Part of a small language model's weights.
Size: 12 layers, width 192, 6 heads of 32, MLP 384 SwiGLU, vocabulary 4096, 6.01M parameters.
Architecture: rotary positions, no biases in attention or MLP.
Training: a variant of Adam for these matrices, 10291 steps.
Each number is 128 + 32 x the weight over its row's rms, rounded and kept within 0 to 255. Layers, rows and columns count from 0. The size above them is the row's rms in percent of the matrix's.

# layer 8 attention output, 192x192, rms 0.0675, rows 0-48, columns 0-63
size [ 86 149  93  83  93 110  86  82  89  88  84  96 105 117 101  94  94  88  94  83 188  90  90 125  86  83 110  93 121  90  91  93  92 128  88 110  85  84  83 119  84  86  84  95  93  76  90  92  85]
[[ 80 156 153 131 129 127 104 108 136 141 116 145 119 161 114 109  96 114 101 155 102 148 133 109 139 101 138  95  89 107 114 137 108 133  81  94 104  37 122 167 151  78  61  84 161 191 139 124 132 119 146 158 110 160  58 115 128 113 100 146 184  65 114 100]
 [ 72 121 168 137 148 144 100 130 138 159 120 111 151 186  82 121 137 102  94 113 132 132 147 130 130  83 138  97  62 120 110 142  84  73  95 153 211 101 162  79 169  76 157 142 156 182 127 175 108 171 173 139  99 131  70  67 180 107 105  94 119 131 156  88]
 [ 79  93 144 129 149 115  82 123 121  91 106 157 109 177 114 116 116 112 120 101  97 160 114 117 113 142  97 105 121 123 109 132 150 166 164 107 155 164 126 149  96 136 113 122 105 113 106 143 131  92 129  97 196 222 192 142  51 166 145 140 185 122  44 181]
 [159 110 143 120 136 141 101 127 132 135 118 125 136  98 151 126  91 142 143 143  82 104 115 144 108 114 102 120 147 161 127 172 163 136 126 148  56  95  83 118 142 121 106 136  86 138  77 125 109 120 175 128 159  96 106  39  32 181  96 166 130  15 155 128]
 [141 128 133 156 160 146 136 110 145 146 130 164 119 117 107 136 123 118 109 115 126 111  82 170 146 123 120 143 121 159 110 163  90  45 136 142 108 118 141 145 162 151 166 104 115 138 135 202 175 106  95 151  79 190 120 128 181 138  50 171 121  67 162  89]
 [158 134 115 126 168 120 140 147 116 126 148 102 138 101 113 171 145 118 153  96 151 120 131 132 105 135 128 161 142 142 103 112 163  64 139 177 203 102 139 102 166  95 159 142 173  85 183 173 184 178 109 167  54  99  60 203 135  59 124 155 103  95 162 102]
 [116 105 144 147 172 145 114 108 131 128 121 124 146 123 107 169 130  74 122 104 117 124  56 170 158 128 123 162 141 143 131 131 141  89 153 123 123 125  99 125 151 162 159 120 162  52 145 187  75 145 139  79  76 166  95 142 101 123 100  46 101  96 140  54]
 [121 104 176 149 130 113 143 107 183  67 119 162 117  95  83 119 148 170 142 136 113 109 116 120 100 124 127 112 128 106 129 163 110 145 172 141 113  68 110  67 176  93 143 173 185  82 162 191 176 106  30  94 163 149 156 120 144 150 145  75 133  69  93  71]
 [140 130 132 139 133  93 111 119  68 154 109  91 145 188 146 192 100 115 143  67 121 151 102 132 142 112 127  93 132 193 120 109 148 104  34 181  84 135 179 100 154 188 145 185 172 119 113 174  84 129 119  84 135  97 221 143  91 104 120 158 149 131  85 118]
 [ 79 111 118 123 140 112 114 128 126 125 101 133 146 134  81 142 129 125 127  88 109 157 117 153  96 110 162 122 139 127 115 124 147  86  99 130 171 144 118 104 103  87 118 111 157  75 146 147 171  98 146 176 145 161 131 127 150 110   0  63 178 146  73  72]
 [154  90 140 138 100 120  88 178 111 157  83  68 142 116 159 155 103 111 140 146 104 126  83 124 132  86  68 106 136 102 102 111 189 174 177 162 118 187 203 125 129 193  82  31 134 124  70 107 133 104 117 170 166  92 125  74 147 130 208 121 100 136  69 149]
 [141 106 120 112 105 139 129 107 113  82 178 152 127 108 124 121 142 114 124 138 139 121  92 134 146 186  90 135 152 105 140 128  58  79  93 154 111  94  76 158 149 138 130 148 216 165 143  99 137  95  97  87 166 109 165 138  55 152 136 136 113 132 162 107]
 [149 191  97  81 118  82 194  88 103 134 117 167 105 116 155 155 139 200 134 125 127 173 112  68  80 155 136 164 143 164 154 109  34 153 115 148 113  86 136  91  88 109 110 118 110 175 115 133  78 177 120 218 113 163 128 147 147 157  83 106 111 132 109 167]
 [183 105 114 110 116  74 205 106 112  80 155 183 117  71 147 103  86 175 195 137  95 160  98 101 124 157 124 126 181 105 163 132  92 151 155 132 118 138  83 151 105 153 136 108 121 138 114  92 124 114 183  89 152  93 116 146  97 209 145 205 141 131 119 191]
 [108 116 162 159 148 176 100 150 151 127 135 113 117 126  90 104 104  88 113 123  78  73 120 124 178  90 123 120 121 103 121 177 170 149  94 100 180  79 195  96 177 116 154 161 138  65 172 167  81 163 153 127 197  86 112 163  86 140  94  79 154 123 158  56]
 [158 133 152 143 122 148 108 152 161 123 127 151  87 160 133 150 128 147 114  87  98  76 126  89 127 108 109  93 102 116 147 158  87 136 118 124 184  36 103 119 147 108 145 119 172 113 169 117 177 120 138 125 172  96  48  59 140  48 197  87 120 174 178  85]
 [154 117 127 126 155 140 138 114 104 130 150 107 119 131 120 143 134 127 158 109  76 140 130 132 167 143 119 147 162 158 132  94 141  86  96 161 106 116 130  69 176 104 156 203 100  73 149 123 119 140 113 148 142 112 101 163  97  99 191  40 156 112 122 111]
 [156 129 133 133  92  91 122 121 122 128 103 141 138 142 141 126 134 146 137 137 143 102 139 101 134 132  98 124 150 143 122 134 145  97 148 105  61 138 171  45 174 124 184  99 151 178 129 185 144 225 116 157 146  65  60 129 203 146 147 126 128 119  82  84]
 [108  78 105 155  90 114  99 153 132  98 162 117 106 145 167 133 164 109 126 114 143  99 135  99 128 110 116 127 119  87 134 105 127 153  86  65 139 153 127 180 102  60 154 133  67 121 125  76 100 135 159 137  49 204 157 143 124 152 144 152  88 155 116 133]
 [101  87 178 155 200 175 105 146 123 140  96 146 112 112 144 118 111 103 105  72 123 116  72 184 190 122 109 156 128 131 125 108 153 159 110 142 123 100  76 173 178 173 111  86 117 162 114  63 116 155  52 134 163 164 198  99 125  88 113  88 164 100 188 136]
 [ 65 139 172 161 171 186  88 131 157 183  87 116 173 167  92 132 121 108  85 107 117  99 134 147 118  60 164 114  71 132  89 165 149  78  92 141 156  88 171 113 170 110 172 132 163 102 162 178 155 127 132 140 100 121  89  99 149  87 125  96 122 120 123 119]
 [110 114 140 116 135 118 148 127 138 129 149 140 117  99 141 123 124 146 119 101  97 129 118 138 149 148 120 141 120 109 143 132 171 118  56 137 103 148  92 168  81 126 130 103  67 214 105 164 179  47 174 132 159  78  97 119  98 108 126 134 105 181  70 130]
 [ 93  90 137 158 125 173 135 129 163 156 128 112 161 171 118  99 129 124  98 172 107 106 162 134 130  86 152 110  92 129 114 156 108 122 130 115 129  90 152 135 197  76 142  79 122 138 116 145 165 155 117 135 102 118  93  93 103 149  88 155  96 102  70 152]
 [138 128 121 129 143 136 182 102 111 129 161 153 110 114 125 147 111 138 140 148 126 152 121 116 101 141 146 140 148 125 133 137 146 167 208 143  51 237  69 166  82 164  93 122 100 200  83  89 100 121 105 117 156  55 165 166 126 132 144 113 148 118 107 195]
 [129 121 133 109 108 108 135 123 148 109 129 103 120 159 127 111 132  95 147 159 123 150 148 123 135 124 117 137 139 138 141 131 134  63  70 131 170 111 137 114  45 118 207 134 170 140 152 139 118  68 165 112 215  85 128 184 156 136 183 127 221 210  81  96]
 [146  61 140 108 113 146 149 142 125 118 157  79 160  88 139  91 126 135 137 116 103 106 120 139  89 167 126  99 155 108 139 131 122 108 136 119 189  98  62 146 191  62 152 181 101 148 148 202 195  88  92 147 123 157 154 166 105 105 125 117 105 180 117 139]
 [137 138 103 115 144 142 132 131 121 135 157 147 148 110 113 135 137 135 141 150 140 127 146 144 159 135 131 142 138 139 136 132 117  88  82 159 197 102 180  73 196 159 151 147 129  35 197  92 167 110 150 242  89  58  90 102  82 136 167  44  99 139 120  72]
 [108 123 149  97 140 152  83 113 124 152 116 123 141 181  81 138 142 137 125 177 136 127 131 138  80 104 138 130 116 181 114 134 146 123 135 108 125 125  93  95  72 192  91 141 145 138 122  95 198 159 153  84 147 194 137 207  69  90 153 157 148 118  56 167]
 [143 132 131 115  72 131 133 132 171  81 158 122 139 103 107  72 136 174 118 193 162  88 152 126  98 147 145 168 123 109 161 148 104 164 142  57 133 168  90 185  80 136  59 191  86 189  78  86 151 106 119 146 142 129 188 136 139 150 181 159 124 172  99 177]
 [102 163 141 165 117 129 119  97 168  94 119 172  78 193 129 110 175 139 106 106 147  89 114 104  96 137 130 138 109 119 128 140  19  66 155 129 109 126 150 230 104 132 155 109 120 150 127 191  64 179 182  67 174 113 132 148 138 102  97 133 172 127 183 187]
 [ 92 135 134 116 132 161 106 158 137 144 125  80 173 177  83 118 120 107 103 141 161 107 152 129 166 118 169 139  86 121  83 152 127 108 150 158  88 142  71 159  83 165 183  66 177 139 154 149 127  86  80 161 120 139 121  72 205 152 169 129 155 121 162  96]
 [167 135 115 118 109 145 159 118 160 114 198 162 139 100 139  95 125 171 122 164 160  92 134 121  96 146 137 112 137  91 168 162  82 149 174 117 169 156 176  89 132 132 113 186  63 199 169  51 117  93 147 170  73 100 147  82 113 139  98 113 165 165  85 130]
 [124 102 149 118 173 137 125 141 118 156 110  83 119 175 137 157 124 109 135 137  82 126  82 155 108 137 116 101 140 161 114  97  48  94 159 167  79 119 141 100 118  86 158 135 126 102 163 178 157 191 136 130 153 132  56 134 127  60 131 139 157 129 117  75]
 [178 112 103  93 113  80 174 114  72  90 151 122  91 129 184 146 125 122 182 134 132 204 112  98  84 190  78 124 165 131 157  92 166 130 187 112 151 119 101 141  94 113  67 145  69 143  89 100  79 114  88 121 119  61 164 185  82 144 129 181  95 171 129 140]
 [152 144 146 134  98 137 131 138 137 157 117 168 162 144 142 122 109 161 105 129 148  88 129 124 109 111 121 129 121 153 130 173  76 108 108 103  93 114  62 136 147 147  78 138  75 120  63 111 140 134 125 181 140 150 125  46  85 112 162 110  97 170 174 142]
 [147 101 109 155  83 107 193 107 132  96 166  83 129  90 185 136 146 151 108  79 144 119 109 134 139 152 121 128 119  90 142  77 141 128 177 185 147 167  80 137 114 173  80 101  47  93 157  74  72 110  86  29 138 143 102 136 137 172  87 210 141 107  73 146]
 [153 149  84  98 121 121 129 123  94 145 141 131 182 115 146 133 109 134 155 117 166 163 153 122 161 121 164 129 131 149 165  80 170  96 152  75 163  55 124 102 158 173 181  52 136  69  71 116 125 172 146 148 113 100  94 143 120  60  88 103 105 100  60 195]
 [184 142 131 103 137 123 155 123  71 116 108 101 105 140 101 112 106 159 179 192  94 188 123 123 116 133 119 108 149 191 137  96  83  87 128  71 114 105 185  76 153 113 121 124 191 172 178 138 145 105 141 203 231 134  85  47 100 180  86 154 111 113  98 123]
 [120 108 114 113 131 102 108 130 119 149 141 134  82 139 135 133 127 140 149 137 109 144 118 145 122 128 115 132 146 133 101 109  91 126  93  70  33 141 132 157 108  92  38 107 144 113 118  80 104 180 211 130  92  54 106 177 106 142 101  81 180 195 138 112]
 [ 99 131 153 162 173 123 100 158 143 170  77 119 161 150 112 159  92 134  99  44 119 134 140 120 161  87 159 134 106 154  81 118 161  89 110 132 113  66 168  79 190 146 211 123 131 112 129 139 147 159 141 156  63 133  91  89 154 116 154 109 144 167 115 109]
 [ 86 135 134 137 143 122 111 113 130 133 122 145 131 141 140 124 146 113 117  97 158 134 146 161 137 147 165 173 105 133 105 125 179 157  28 108 202 134 100 169  86 215  95 120  94 194  34 132  94 160 126 191 113  47 162 156 105 166  69 132 151 137 108 122]
 [134 148 116 125  98 140 139 138 148 130 139  97 160 124 159 124 130 184 124 149 159  78 158  82 103  93 158 103 104 119 161 139  68 228 140 139 105  88  75 164  82 135 163 139  58 149 118 159  58 102 177 118 208 130 163 170 103 159 158 103 217 206 185 158]
 [151 120 121 123 118 123 147 101 136 110 116 142 109 138 153 106 136 129 132 107  92 129  79 130 135 120 122 122 158 103 153 134  70  94 104 140  61  93 141 159 138  62 192 157 174 171 133  99 213 133 140 133 137 240 115 185 174 120 119 121 126 126 147 105]
 [143 123 133  92 144 171 103 158 130 138 109  86 141 139 125 133 122 113 104  96 115 135 119 125 117 121 128 146 136 117 109 119 148  94 161 195 186 159 112 101 130  67 175  36 154  94 177 156 144 223 158 171 135 129  90 116 119 100 143  71 197 118 113 110]
 [185 119 107 128 153 128 123 118 154 139 198 140  79 108 153 175 128 142 135 119 137  97 146 145 126 143 109 135 169 154 128  84 211 133 183  71 159 134  99 141  92 117  63 228 159 119 139  68  75 130 156 130 160 187 159 161 110 182 122 141  55 150  89 116]
 [121 204  73 135 158 126 162  94 131 123 137 164 133 101 102 148 193  74 136  69 143 134 129 161 149 120 192 191 126 120 120 161  81 109 135  71  80 110 172  79 119  78 108 117 135 109 140  67 128 120 156 167 133 152 122 162 131 132  89  92  93 128 133 140]
 [146  95  89 153  75 113  88 148 160  61 179  98 135 103 118 130 206 122 167 101 161  79 129 124 132 124  77 135 131  89 122 184 161 113 105 139  84 113  91  82 161 104 101  21 177 113 152 109 113 172 178 179 167 168 157 151 105  56 161  85  67  98  72 109]
 [160 140 163 152 111 141 144 101 112 121 105 119 146 162 139 117  97 156 136 133 137 134 134 104 105 124 134  91 117 142 117 157 207 132 204 165 111 154 132  48 143 148 114  86 199 124 145 147 159  79 121 143 144  96 119  73 195  97 119  85 145 148 142 113]
 [142 113 136  84 121  70 149 108 110  94 126 143 112 130 145 113 154 150 144 101 112 181  93  98 104 143 106  84 129  87 177 102  78 130 169 132  52 148 168  66  98  91  91 156 168 121 178 103  91 218 120 128 152 127  84 152  98  72 136 133  77 186 116 136]]